Weights of a small GPT-style language model, trained from scratch on English Wikipedia.
Size: width 768, 12 heads of 64, vocabulary 27522, 82.6M parameters.
Architecture: no biases in attention or MLP, normalized queries and keys.
Each number is 128 + 24 x the weight over its row's rms, rounded and kept within 0 to 255. Layers, rows and columns count from 0. The size above them is the row's rms in percent of the matrix's.

# layer 4 MLP gate, 2304x768, rms 0.0919, rows 1566-1600, columns 256-319
size [ 92 100  95 103 105 100 101 104  99  99  99 104 103  98  98  96 102 100  97  97  97  97  86 101  96  96 122 101 103  99 105  98  86  99  97]
[[145 110 167 128  85 172 122 171 162  81 111 128 116 122 142 150 158 132 113 133 124 167 121  96  94  98 148 158 126 119 110 112 100 157 131 125 115 117 112 159 108 105  95  97 117 149 111 141  95 150  70 134 123 134 196 120 146 165 102 134 172 143 107 112]
 [137 130 152 141 166 152 153 148 113 136 128 150 119 102 126 125 110 133 152 156 118  98  84 123 122 163 114 151 111 136 143 104 147 133  76 138 124 127  82 116 132 118 142 138 143 144 131 113 124 124 139 188 122  88  79 123  71 147 122  96 158 164 127 183]
 [143 143 115 189 105 185 132 126 150 109 162 122 128 106 153 123 127 126 114 139 117 125 159  81 146 140 139 111 129  62  97 134 113 127 134 187 120 127 145 145 151 138 119 147 160 158 104 126 131 152 143 156 146 114 145 124 186  88  94 119  97 130 128 121]
 [100  73 144 115 121 108 145 123  71  77 143 130 136 119 133 182  79 139 131 171 174 102 141 133 111 119 109 158 126 181 158 142 107 137 144 115 131 131 160 156 135 126 162 113 129 121 117 155 142 124 114 121 118 134 115 158 100 147 115 105 143 117 102 115]
 [138 131 151 154 117 168 136 157 101 133 120 130 126  85 103 118 102 108 177 119 134 148 134 113 122 171 114 148 124 155 135 138 136 127 120 159 115 114 173  74 144 101 148 134 144 111 156 141 152 128  97 164 134 126 135 111 122 104 130 167 153 135 122 110]
 [131 107 135 130 161 124 186 112 117 124 121 149 110 148 120  65 127 128 127  98 142 134 128  92  87 155 127 155 117 145 104 137 137 147 122 151 103 115 109 157 140 155 168 127 128 105 115 136 132 119 107  93 144 101 112 116  86 133 122 118  99  89 124 126]
 [123 152 134 130 124 116 144  82 104 111  80  93  89 130 122  72 160 121 107  90 115 153 132 163 136 129  91 144 101 157 150 141 130 124 113 155 159 120 163 102 134 114 101 132  73 120 131 129 139  89 105 104 155 138 108 100 124 116 163 143 148 137 115 128]
 [183 162  92 145 167 116 108 142 147 130 138 137 132 118 118 146 158 137 135 137 112 143 128 150 132 133 116 169 148 172 158 126 143  83 132 106 174 117 143 100 114 156 138  85 133 161 133 144 158 176 144 165 142 130  85 130 109 120  93 155 125 187 152 140]
 [127 119 147 180 118 144 123 138  71 150 147 143 128 167 136 142  87 142 100  93  97  99 106 100 121 141 150 136 113 122 120 163  92 203 134 129  95 170 161 139 110 108 169  51  99 161 150 116 168 118 190 129 126 137 137 139 105 115 132 123 133 129 165 134]
 [103  86 125 129 180 164 125 137 168 146 140 121 128 147 133 157 142 135 109 112 115 115 143 172 109 146 147  94  95 111 132 122 120  85 137 160 102 115 157 173  93 139 104 139 118 155 120 158 194 114 127 150 178 114  92 138 123 133 113 121 126 122 130 111]
 [125 121 130 130 133 136 156 158 156 117 100 148 120 141 141 154 109 172 111 182 142 167 114 125 133 141 158 108 107 128 127 145 125 158 145 100 104 110  77 152 169 121 169 145 130 138 118  90 106 132 126 150 145 135 121 130 167 147 137 115 138 157 150 132]
 [100 118 152 124 124 113  95 101 100 140 135 163 129  99 136  99 112 127  62  99  85 170 124 110 128 143 115 153 154 147 154 146 119 157 102 103 140  89 118 102 122 118 136 132 106 138 139  80 129  80 196 139 119 130 131 132 110 120 191  85 113 105 172  83]
 [130 138 149 135 131 132 157 135 110  78 139 160 161  72 136 123 146 155 138 115 124 157 148 159 108 150 197 158 134 185 175  75 158 104 136  65  98 135  91 124 154 129 154 112 141 123  56 107 145  87 126 127 150 131 113  81  93 166 109 152 170 167 149 137]
 [150 125 143 135 135 126 137  95 149 128 142  83 124 151  84 132 123 107 117 137 141 120 112 113 118 150  89  73 157 146 165 136 138 151  96  91 131 148 141 163 100 101 161 121 152 112 122 169  80 160 111 137  87 169 123 161 123 173 135 128 172  90 133 123]
 [ 99 118 125 155 143 129 123 169 107 156 156 112 113  76 121 132  99 135 140 125 154  90 161 171 100 170 103 122 145 156 138 113 118 144 104 155 114 122 179  88 126 159 119 149 127  92  79 119 128 130 126 142 113 130 110 115  72 137 122 119  99  95 156 104]
 [143 120 127  83 142 116 158 112 125 146 110 107  90 132 124 163 155 145 105 112 142 122 118 106 127  89 125 121 132 174 149 129 149 139 147 129  92 128 110  88 119 164 132 115 102 113 118 160 141 127  64  96 132 111 152 119 138 137 136 120 131 158 124 149]
 [141  94 123 131 155 166 121  96 153 160 122 110 132 154 123 140 124 173 139 139 147 150 138 105 137 159 142 136 106 119 102 138 124 135 138 143 100  97 145  91 108 132  86 115 123 141 134 119 128 184 121  86 139 124 131 159 133 121  86 100 121 146 171  81]
 [126 162 153  95 155 138 126 129 134 119 127 124 144 119 118 126 135 143 205 161 115 146 144 126 136 110 131  96 157 125 122 107 107 163 121 145  80 132  76 129 100 136 142 131  88 149 114 171 162 111 127  95 119 140 127 169 136 107 126 143 102 133 103 144]
 [121 158 103 131  96  83 155 111 159  93 128 127 157  81  79 134 149 146 157 144 108  78 125 133 117 129 122 180 148 163 147 157 154 118 156 135 126 133 106  86 117  91 133  93  78  92 133 126 116 132 106 110 101 136 120 132  98 156 126 105 221 162 150 135]
 [163 124 173 127 115 148 153 179 139 115 132 100 162  56 134 150 155 120 143 132 127 150 136 101 145 137 111 121 135 158 161 129 120 156 167 112 115 118 151  97 113 151 150 116 136 121 143 130 118  64 159 134  97 135 131 129 109  97 137  86  94 153 133 124]
 [168 103 141 125 147  99 136 140 110  99 112 135 174  93 121 158 113 126 108 129  94 122 157 150 155 115 122 137  85 132 114 156 159 118 169 117 127 114 115 124 103  96 132  82 144 162  85 122 141  95 154 103 115 152 127 115 131 143 133 132 117 118 152 128]
 [114 140 139  98 136 114  78 136 121 145 102 165 123  99 127 124 126  82 116 149 115 153 106 106 123 109 138 102 110 154 159 137 106 134 145 178 130 181 152 126 157 128 132 165 150 144 137 114 147 112 163 159  99 129 143 129  65 137 132  93 121 116 129 138]
 [167  93 143 128 127 151 110 151 139 151 210 158 105 110 133 116 104 139  98 161 114 120 156 158  94 136 109 143 117  90 100 114 142 153 158 153 153 130 139 148 137 127 212 108 145 118 125 169 109 104 125 107 124 132 134 129 141 149 173 141  63 142 126 123]
 [124 131 161 132 111 119 150 122 130 103 180 106 135 137 127 135 130  84 161  81 119 126 148 121 147 179 120 118 145 140 166 150 149  82 160 120 136  64 127 147 117 103 125 143 147 140 142 159 132 118 136 133 141 105 157 163 126 163 107 119 119  99  96 136]
 [165 155 104 141 110 143 137 166 153 114 111 138 156 147 127 132 162 155 132 113 173 146 128 128 120 165 113 146 145 145 111 167 118 149 145 134 141 117 196 127  91 141 136 157 172 122 111 103 106 156 114 116 138 115 120 117 137 147 103 111 112 116 101 110]
 [146 103 109  94 123 145 122 147 138 171 119 145 151 107 116 142 143 136 124 152 158 117 136 118 136 116 110 114 144 101 121 137 139 127 127 102 156  89 130 122 125 122 147 133 128 130 155 112 159  92  86 140  99 149 107 126 138 122 124 137 107 123 158 167]
 [ 95 164 111 136 113  67 108 119 119  79 137 103 145 108 134 114 144 119 128 157 146 115 110 122 114  89 125 140 144 136 134 122 176 150 115 135 111 142 126 117 144 109 120 114  95 137 125  70 106 150 143 148 109 148 191 132 116 123 150 161 113 120 123 107]
 [157 124  93 145 154 124 159 100 117 154 110  93 143 148 135 137 124 103 172 175 122 152 142 135 141  75 133 127 137 143 102 151  94 144 122 147 123 128 124 138 137  95 113 122 144 193 122 131 100 147 145 123 139 111 124 153 137 132 141  93 173 124 127 106]
 [129 104 162 132 128 118  89 106 111 162 138 118 155 168 122 134 136 155 114 100 126 158 123 141 110 152  76 114 110 137 128 104 175 128  94 138 108 134 132 156 110 137 118 133 120 115 136 132 129 134  97 136 129 145 127 175 148 127 126 121  92  94 141 166]
 [149 137 103 133 159 136  86 115 141  87 100 115 120 155 153 139  80 115 139 142 165 121 126 123 168 158 127  89 147 163 113 138 153 146 110 159 119 143  97 117 158 129 158 143 151 129 121 110 142 117  80  92 116 109 123  90 116 125 129 127 150  79  86 136]
 [158 193 196 158 123 115 119  88  98 182 152 150 155 120 126 100 119  94  81 145 122 142 153 130 147 139 135 111 145 159  98 147 128 136 106 135 114 152 122 127 115 142 116  91 131 131 135 115 181 121 142  94 122 118 154 115 121 120 150  93 135 141 127 191]
 [148 111  64 171 172 135 121 134 133 113 141 164 109  94 118 132 141 147 186 139 121 154 104 119 161 136 138 171 152 141 109 134 149  96 113 140 110 122  60 130 115 134 157 123 151 131 165 125 136 163  97 136 133 131 150 107 150 147 117 129 116 107 140 141]
 [124 145 174 114 118 119 163 164  91 162 161 144 126 103  91  96 176 152 137 128 172 134 111 125  78  88 112 176 144 134 105  86 129 119  73 164 154 136 149 107 168  65 115 141 118 105  90 128  93 154 123 163 150 185 113 161  82 142 128 106 141 134 112 140]
 [113 102 149 132 125 130 156 144 112 118 146 168 113 134 136 122 123 110 122 127 113 112 162 105 101  69 127  75 123 126 162  96 123 104  66 112  85 100 133 151 108 154 125 154 132 126 162 123 104 166 115 128 124 121 118 152 114 120 153 112 129 127 125 115]
 [137 110 112 147 128 113 145 141 134 131 129 138 131 117  89  87 159  99 126 114 147 128 114 146 107 161 106 153  85 142 124 163 119 156 110 138 160  72 175 115 153  63  96 127 141  84  85 136 160 137  84 161 135 128 137 132 154 133 141 133 108 173 138 126]]
# layer 4 MLP up, 2304x768, rms 0.0981, rows 1566-1600, columns 256-319
size [ 91  96  95 101 109 100  96 104  97  94  94  98 105  96 103  97 106 116  98 106  90 116 119  95  93  97 123  98 100  91  94  98  94  96  94]
[[145  84 111 125 143 160 127 121 173 124 109 165 113 137 168 137 133  79 121 153 144 117 123 145 146 108 166 181 108 102 145 183  95 174 141 122 137 117 127 146 130 156 167 111 148 110 107 110 103 169 132 136 121 118 161 157 153 133 143  74 105 129 110 150]
 [122  90 137  73 164 121 113 113 121 100 113 117 147 150 108 127 185 133 117 177 100 158  98 116 122 102 158 125 108 125 148 147 124 139  65 118 111 100 121 134 125 152 140 145 121 149  93 113 130 111 103 163 115 128 163 151 104 140 128 133 170 151 166 177]
 [107 139 140 160  96 123 158 126 140 130 175 122 119 153 139 120 138 127 108 113 154 109 139 133 143 167 129 142 169  88 127 109 102 143 167 102 151 121 129 166 117 114 155 146 146 111 115 127 158 117 124  89 153  85 119 113 136 150 128 147 150 133  92 114]
 [102 107 129 101 128  96  99 154 144 134 140 138 116 154 101  79 135 150 155  88  64 129 162 132 133 130 102 119 138 134 106 149 139 147 113 150 147  83  73 138 155 166 113 102 104 153 113 126 144 112 133 136 125 114 120  88 132 154 115 123 103 126 127 158]
 [131 171  88 146 110 101 156 125 103 142 115 164 126 110 157 114 122 135  89 132 142 156 159 156 108  79 100 115 149  68 143 139 142 113 141  89 174 122 146 179 123 116 131 148 140 132 139 153 113 135 132 132 146 155 111 105 111 103 126 148 118 159 136 170]
 [123  94 101 142 117 127  75 143 141 156  94 133 146 171 148 112 132 157 132 135 113 131 113 131 132 150 125 117 127  92 108 137 100 111  93 130 117  96 121 128 177 114 135 141 140 147  96 128 110 139 151 149 133 122 126 171 115  94 165  77 116 147 119 133]
 [156 212 114 104 146  94 139 125 114 125 118 140 128  97 102 131  97  94 136 144 116 106 130 147 144 146 108 121 112 132  93 128 104 152  85 119 121 109  96 148 129 114 131 138 149 128 139 151 131 131  96 119 111  91 176 125  77 121  62 159 106 132 147 107]
 [136 125 118 155 157 158  77 186 140 132 134 125 127 162  96 143 136 155 111 147 134 118 111 121  95 134 123  63 146  94  89 128 149 142 111 134 107 113  76 164 162 144 106  66 119 163 124 111 158 121 144 134 182 111 107 117 134 145  91 120 129 128 116 172]
 [150 167 128 136 145 137 125 114 103 147 104 149 138 106 128 113 101 133 128  95 113  74 141  70  96 113  67 135 123 165  68 154 133 165 128 104 139 141 127 175 107  94 130 130 125 111 130  77 132 141 111 151 129 143 112 120  94 112 126 152 107 139 143 164]
 [138 129 122 135 122 104 113 141 163 137 128 105 127 105 123 119 170 121 132 104 105 163 161 135 109 125 147 135  89 106 154 145 133 138 108 118 121 153  79 109 142 135 102 114 114 126 108 144 139 146 153 106 104 132 149  87  79 159 140 153 144 147 148 166]
 [ 65 147 134 141 132 118 146  79 135 121 148 148 109 156 141 114 163 131 147 159 127 122 141 108 140 118 118 116 142 135 130 134 110  81 160 109 149 112 130 141 134 112 112 112 132 140 132 141  96 103 144 161 129 106 140 117 179 137 174 142 174 130  96 107]
 [144 162 110 137 106 148  97 154 127  72 132 109 146 150 112 150 113 138 111 116 130 163 124 158 184 116 164 137 131 123  84 158  91 117 126 166  94 175 143 159 140 118 118 117 142 115 163 160 135 127  91 110 114 142 106 141 120 101 135 117 146 100 129 134]
 [111  55 126 105 114 146  67 105 182 143 124  84 118 141 137 108 156 148 120 114 110 141  95 153 138 133 137 117 155 139 165  71 144 164 138 114 158 113 124 146  83 150 143 156 186 143 125  95 149 133 160 118 120 132 118 131 110 182 112 120 154 144 100 113]
 [120  96 136 134 151 109 144 124 119 115 114 118 141 145 115 130 137 125 150 120 137 136 106 143 156  99 116 109 122 118 115 152 174 151 104 153 159 112 135 111  97  92 127 100  94  91 140 131 121  78 132  91 106 113 149 118 158 109 104 157  90 122 121  97]
 [126 151 128 125  99 121 127  80 115 100 110 137 101 126 121 110 139 159 131 128 138 135 156 108 133 105 137 132 132  59 134 127 117  83 146 112  82 154  89 159  65 133 131 125 129 149 128 121 146 129 143 108  82  96 170 112 118 103  98 198 140 170 135 116]
 [152 121 123 109 143 127 129 120 113 129 134 144 126 148 124 146 172 141 128  80 130 146 122 113 143 198 110 145 111 149 151 198  94 119 143 113 114 179 114 145 134 140 131 132 136 146  99 138 104 152  68 121 148 149 118 126 143 142 100  90 161 144 119 161]
 [147  84 126 115 133  89 142 138 165  68 146 130 151 116 101 110 156 118  89 110 131 118 140 115 134 151 165 159 157 188 161 144 103 152  96 152 103 115 120  80 120 125 114  90 127 126  86 141 105 125 170 107 112 113 124 120 152 104 136 161 142 114 170 155]
 [122 117 108  95 130 142 164 120 124  98 124 116 153 132  95  63 132  86 107 128 120  98 134 175 146 107 146 103 147 108 144 109  72 139 114 114 128 157 129 110 120 102 156 126  89 118  75 146 162 153 114 137 145 145 130 127  72 127  89 170  84 120 149 161]
 [145 103 147 126 160 130 143 167 123 122 128 147 155 159  98 121 129 136 132 100  98 138  95 105 147 125 136 125  72 143  99 189 137 112 135 148 186 105 192  92 149 154 163 104 119 145 130 156 152 122 146 125 158 150 107 174 150 125 103 105 154 150 112 181]
 [133 148 113 106 122 114 157 136 155 112 162 177 136  95 132 144 115 114  94 150 144 138 128 144 123 116 122 188 158 128 139 108  67 126  75  91  96 122 202 106 117 123 126 111 134 156 162 142 108 101 156 138 137 117 162 158 113  95 154 107 124 143 124 141]
 [109 127 111 151  83 121 147 125 108 162 132  82  98 178 112 152 160 103 143 141 136  91 127  93 109 142 118 171 112 147 138 108 103 151  96 135 107 116 167 115 154 141 134 131 160 158 168 138 146 136 141  78 136 152 162 151 103 151 112 141 152 154 150 127]
 [145 142 149 112 138 102 127 122  91 134 117 140 147 182 152 119  84 121 136  85 193 126 179 131 135 151  76 136  92 154  88 202 139 110 138 122  85 116  92 138  89 145 100 166 137 116 112 169 127 111 122 126 115 122  94 147 119 115 142 125 145 170 100 147]
 [ 83 159 103 148 118 127  96 123 158 147 105 131 171 122 124  88 150 151 148  88 154 122 174 119 118 157 107 141 129 164 109  80 148 147 129  69 154  74 117  95 136 120 128  93 156 115 115 125  86 180 139 148 106 148 139 114 108 123 161 150 137 135 142  80]
 [164 122 129 186 150  73 170 113 160 170 109 130 120 163 123 100 125 139 116 152  93 113 153  95 100  68 140 125 110 141 125  77  98 134 147 160 143 147 104 141 121  84 174 180 150 140 117 139 139  97 153 155 160 128 142 153 101 140  89 185 116 121 108  99]
 [137 118 129 158 119 116 128 185  93 157 122  83 117 103 138  82 124 118 126 108 148 122 109 105 103  96 118 162 134 143  97 121 106 143 148 119 142 110 144 134 132 121 103 103 136 104 158 134 133  81 131 122 130 131 108 123 146 139 155 162 128 102 165 150]
 [101 209 133 134 155 164 133 110 140 141 126 114 127 127 171 151 106 138 154 130 179 120 108 194  90 113 148 155 117 125  78  87 139 108 151  65 121 146 149 133 152 180 150 154 114  88 102 130  99 147 149 100 138 197 108 176 179 117 127 125 135 138 130 115]
 [130 133 143 110 118 102  61 148 133  93 131 114 169 102 131 116 109 127 139 151 109 150 130  77 105 107 128 182 129 137 101 150 135 109 116  80 139 115 132 115 116 105 134  88 111 114 127 139 139 179 111 149  76 177 157 110 115 115 165 158 115 115 106 104]
 [146 141 123 129 108 133 118 119 116 119 166 134 106 140 165 158 169 133  93 136  85 103 115 111 137 130 104 146 121 160 115 167 142 154  98 122 115 132 145 154 103 134  72 123 144 128 140  91 186 107 148 105 154 131 108 135  99 116 157  94 131 184 101 148]
 [112 118 157 160 139 112 127 105  92 142  87 145 120  75 119 158 136 127 143 150 145 136 104 139  92 138 112  99 107 140  99 125 115 124 109 146 137 122 130 125 117 181  90  85 199 102 136  91 166  82 165 111 115 125 132 145 163 160 105 128 105 115 136 117]
 [ 71 111 165  98 125 153 148 156 117 110 115 130 147  70 151 155 150 137 147 109 116 156 111 154 107  90 141 164 126  63  96 141 121 169 145  94 111 135 106 126 154 149 164 143  79 155 149 132  93 155 140 120 134 145 162  94  68  80 129  97  87  94 135 169]
 [122 173 156 107 126 137  83 136 104 172 126 131 168  89  81 159 135 127 103 132 152 131 128 124 120 181 125 113 132 151 106 113 139 172 153 133 129  96 100  50 113 110  92 124 114 133 142 159 141  86 125 123 130 130 123 115 134  73 159 125 137 139 142 145]
 [ 84 126 132  77  89 108 114 108 125 153 121 138 103 110 159 146 133 123 113 114 173 164 102  86  92 145 144 133 157 135 172 112 163 154 122  81 120  79 129 144  98 108 139 135 146 118 167  62 110 149  99 152 156 114 116 108 145 135  90 115  87 127 107 175]
 [129 113 141 120  91 134 101  93 153  93 144 136 109  85 140 173 120 121  88  81 102 136 159 162 150 127 122 138 139 124 128 189 130 165 121 122 132 124  96 101 104 139 123  88 108  98 107 141 132 116 130 145  96 115 140 100 108 110 105 155 145 176 143  89]
 [180 151 117 137  69 129 133 162 133 130  82 138 142 147 123 153 143  81 119 125 118 144 104 170  81 117 119 106 149 158 170 112 134  98 126 118  99 120 133 116 141 127 100  85 139 111 127 127  96 141 120 114 142 136 160 140  86 154 136 114 131 108 137 127]
 [122 145 170 156 124 138 135 109 110 169 125 124  96 109 117 177 120 163 126  95 111 105 140 136 103 130 158 129 118 118 166 140 154 114 107 143 168 118 165 115 104 134 125 111 215  87 127 103 117 135 138 140 126 142 139  83 138 161 137 168 146 124 111 174]]
# layer 4 MLP down (transposed), 2304x768, rms 0.0701, rows 1566-1600, columns 256-319
size [ 95 102  96  99 104  95  97 103  95  92  96  88 107 100 106  93 103 107  97 103  96 113 108 101  94  96 108 100 102 100  99  97  96  98  94]
[[ 87 144 138 136 100  92 120 138  98 158 144  72 134 107 115 120  99 158 130  96 141 129 137 182 140 183  92  73 153 134 116  99 129 139 142 133 132 133 131 102 146  87 138 149 146 130  96 153 116 100 102 119 170 118 102 126 111  83 111 147 121 131 142 135]
 [128 131 126 110 114  94 135 163 105 151 120 117 159 117 133 112 166 106 152 149 178 112 141 146 115 133 123 142 127 110 112 128 140 119 133 145 159 116 121 172 166 158 109 122 112 144 132 108 114 167 138 116  92 109 142 126 112 103 163 122 142  91 106 115]
 [116 145 131 109 145 122 134 130  83  90 125 114 121 112 111 127 101 148 164 162 133 148 134 125 155 126  91 132 122 142 112 140 111 166 124 139 155 138 101 111 141 110 146 147 123 125 131 109  81 133  86 117 137 101 119 168 131 138 149  91 141 104 131 115]
 [164 168 135 131 113 167 111 157 197 151 126 125 153 142 126 128  87  94 110 145 112 138 125 128 155 157 141  93 147 100 131 119 161  89  70 131 129 177 111 102 159  87 127 151 105 137 120 106 120  99 146 118 145  70 112 106 179  87 113 100 131 135 159  89]
 [140 143 117 120 174 130 125 156  87  92 137 162 101 131 151  98  94 153 102 150  89  96 153 131 129 117  91 109 127 143 142  83 100 121 101 117 143 114 156 148 146 158 122 113 148 106 117 111  87  90 129 115 118 116 128 141 154 125 133 150 129 154  96 143]
 [138 135 143 108 148 153 153 165 111 158 132  91 128 156 141 102 151 119 102 119 141 131  94 127 147 147 130 139 108 116  91 105 129 145 160 148 132 108 115  93 153 156 152 118 133 120 131 119 115 106  83 162 140 101 100 125 146 159 117 166 103 102  78 132]
 [141 118 109 139 105 116 126 125  99 141 118  70 115 128 167 127 132 131 116 118 121 151 123 141 108 119 128 169 140 124 155  93 130  93 174 151  90 146 159 100 106 166 130 117 118  90 102 146 130 132 142 151 126 123 111 122 135  95 133 111 158 144 133 156]
 [157 145 109 127 149 131 129 120 144 133 124 118 109 112 106 122 154 131  86 140 155 146 105 135 148 111 123 162 167 150 147  39 135  90 117 115 126 149 142 128 128 122  83 120 122 144 104 108 150 151 135 178 148 117 109 119 127 130 151  89 111 121  96 153]
 [121 108 118 145 116 119 117 145 150 122 133  49 128 149 144 157 121 132 144 140 121 149 137 161 155 146 101 138 158 120 154 157  97 143 105 136 161 100  94 113 140 168 146 101 117 110 156 157 169 147 124 149 112 108 121 106 108  83 132 183 101 106  89 152]
 [118 145 125 136 130 129 122  96 164 165  94 129  99 164 145 109 132 164 149 135 147 127 134 169 145 145 145  63 136  94 156 129 104  90 132 164 103 138 112 134  72 162 164 113 140 104 168 159  99 131 136 157 164 105 124 149 134 108 115 131  74 109 133 154]
 [179 125 138 113  86 132 182 144 148 150 142  90 127 120 131 151 125 133 166  89  98 139 115 135 126 196 130 142  99 135 117  80 116 140 131 174 104 105 137 120  60 138 130  97 102 101 131 102 150 136  98 103 118 166 121 163  90 100  98 100 109 165 109 108]
 [124 134 151 132 131  91 122 114 147 158 109 191 144 109 122  87 148 100 116 138 127 138 138  89 128 141 156 112 143 145 106 103 159 132 158  90 144  97 140  71 110 119 112 121 123 143 148  99 140 173 129 145 139 145 147  57 122 117 144 118 106 112 138 108]
 [ 96 103  87 141  75  96 101 159 169 173 123 103 160 125 108 118 124 151 128 118 119 109 143 119  65 145  94 135 110  97 139 137 150 151 151 122 165 106 140 149 124 104 132 124 121 110 170 116 135 123 140 160 132 125 146 158  87 117 177 119 159 170 131 121]
 [101 122 127 110 106 132 114 102 120 106 129 123 118 102 153 102 131 118 117 133 149 136 194 144 134 126 180 146 124 149 127 120  99 168 108  96 116  99 130 132 108 135 128 119 151 140 113 158 122 159 133 157 116 108 123 123 152 147 139 160 101 116 119 123]
 [120 129 114 136 130 111 119 139 126 157 103 116 110  96 120 130 125 114 120 123 153 104 136 129 147 136 115 128 139  73 141  30  87  98  87 113 104 135  90  98 100 176 129 136 103  81 115 115 132  89 116 134 129 108 124  96  92 140 101 133 125 149 128 115]
 [143 122 164 142 103 148 153  88  90 109  95 158 107  88 115 161  83 127 177 126 138  78 150 131 127 101 148 116 147 151 153 122 161 111 128 168 118 109  86 135  99 136 124 112 172 139 170 107 161 123  99 118 158 119  99 132  98 115  97 126 105 104 147 134]
 [125 140 160 140 111  95 118 122 119 129 111 153 161  81 182 117 114 148 122  92 159 175 119 137 138 141  92 179 139 160 122 187 123 120 118 143 185 150  82 126 148 127 126 124 124 150 130 116 103 160 137 135 122 180 141  67 106 140  96 133 140 118 152 102]
 [133 141 100  70 111  96 106 107 128 122 117 102  90 135 142 109 116  84 118 126 122 123 121 111 149 123 176 155 116 120 117  97  92 156 129 128 104 133  95  98 104 133 133 129  94 149 124 142 101 144 106 106 116 146 120 120  70 135 119 123  72 116 109 130]
 [113 125 154 190 104 109 117 121 162 124 136  95  79  85 104 113 102 139 113 128 129 121 136 158 109 146 104 147 175 107 154 126  93 150 112  99  99 149  92 136 109  79 162 141 137 116 115  94  82 108 102 138 118 106 102 105 156  87 152 137 118 128 110  99]
 [153 183 125 105 135 117 123 110 131 132 155 153 135 137 124 123 152 115 111 134 116 160 152 141 102 112 158 144 117 101 113 125 115 108 129 137 121 123 167 147 132 147 156 105 116 137 138 129 158 172 184 149 156 113 126 106 148 165  92 118 158 119 166 152]
 [115 145 135 171 160 133  79 135 119  99  91 135 140 164 155 124 147 143 103 120 107 128 195 153 102 131 114 150  97 149 110  49 158 105 164 129 117 144 119 152 126  97 117 105 156 148 117 135  86 113 146 131 134 111 120 131 135 164 126 117 124 182 164 125]
 [101 124 164 103 154 119 104 147  95 145 153 161 169  99 154 165  94 100 142 110 160 110 145 151 148 155 123 111 110 126 110  62 138 105 107 123  79 140  96 122 139 140 149 184 146 141 125 143 106 103 123  88 114 117 132 106 129 124 144 153 105 150  97 120]
 [138 204 130 102 142 112 111 126 149 167 113 159 117 103 124 101 158 145 119  70 130 150 158 110 123 169 126 120 144 127 117 223 139 122 129 146 144  84 143 108 123 137 117  79 120 138  86  91 127 172 139 107  98 129 130 111 116 125 206 118 115 157 141 114]
 [103 108 152 118 122 127  93 138 174 107 130 109 147 105 172 166 157 113 100 111  98 113  95 147 108 145  99 103 125 109 137 127 119 126 136  96 111 109  93 131 115  87 113 104 117 145 152 179 137 169 114 143 101 108 114  97 143 143 108 127 148 115  84 105]
 [151 110 110  99  94 164 139  82 171 111 158 170 136 148 129 156 130 171 115 145 126 126 146  81 167 110 140  92 106 151 153 200 120 140 129 168 148 198 138 159 137 120 108 148 126 137 103 143 109 158  78 112 163 108 142 125 104 123  87 116 121  98 127  68]
 [170 105 100 104 100 100 117 138 172 113 106 135  90 154 135  74 152 135  73 131 114 147 120 108 187 127 123 115 165 112 158  60 101 149 122 115 152 155  83 110 108 165 168  96 134 106 156 129 134 136  81 143  86 111 114 167 148 122 124 112 154 135 146 116]
 [105 153 154 110 118 140 124 113 169 125 151 153 125 132 142  91 109 121 124 159 104  79 133 105  98 130 123  96 150 127 135  38 131 107 138 148 151 129 152 129 135 126 115 103 102 121 135 125 118 142 181 155  99 118  92 152 127 120 122 116 112  94 132 125]
 [126 152 155 132 119 124 179 166 130 123 149 155 108 132 103 135 141 137 162 132 153 156 142 126 122 173  94 142 150 101 104  65 134 107 153 141  83 144 111 155 130 109 117 110 129 116 157 138 122 145  88 116 126 151 146 131 162 160 141 132  89  98 122 112]
 [111 157 159 138 127 143 153 158 161 117 117  91 120 138 181  74 106 120  79 178  87 117  94  98 129 136 131 129 100 130 122 110 136 120 129  90 127 128 149 117 160 125 164 138  90 149 124 139  96 109 120 137 133 132 120 108 120 131 144 113 124  86 119 150]
 [166 109 110 115 152 119  98 145 157  99 123 126 137 161 114 121  99 132 104 124 131 118 136 122 150 174 106  97 150 150 165 141 131 125 134 141 149 160 102 157 143 136 132 145 113 111 116 119 135 107 101 114 110 102 138 127 155 115 143 140 183 101  84 140]
 [114  92 110 139 144 104 130 114 131  77  80 158 110 143 118 140 101 156 175 116  90 172 137 115  93 138 142 109 109 165  90 108 124 156 147 104 109 118 129 143 182 100 132 145 137 143 113 135  91 124 136 130 104 126 149 158 172 180 118 121  99 150 146  89]
 [160 119 119 146 161 122 125 139 132 164 155 134 137 109 128 184 132 107 129 111  98 140 143 152 136  85 136  94 109 126 115 110 100 128 149 149 130 113  97 103 134 151 115 110 117 120 162 183 157 124 109 103 134 115 142 174 139 177 166 170 167 115 161 147]
 [125 114 136 132 153 143 155 142  76 159 111 137 133 116 134 114 132 162 167 168 166 131 104 112 127 126 164 147 133 126 133 121 138  94 102 125 133 155 181 143 131 117 141 173 112 138 146 137 124 109 107 162 142 181 134 146 138 133 140 107 137  79 117 183]
 [113  77 155 116 143 125 158 118  85 131 101 124 147 123 136 149 112 143 150 169 145 119 100 115 131 169 138 139 105 132 122 238  78  97 124 118 127 160 149 135 142 108 124 120 121 135 139 140 140 125 103 121 165 166 139 117 160 105 122 117 123 179 103 135]
 [141 102 160  97 151 110  90 154  94 117 146 155 137 121 161 142 118 100 135 150 141 168  97 115 148  99 109 150 122  90 116 168  93 119 131 123 115 125  95 139 110 170 167 107 135 149 144 117 105 128 184 165 140 118  71  96 100 125 152  74 131 118 162 100]]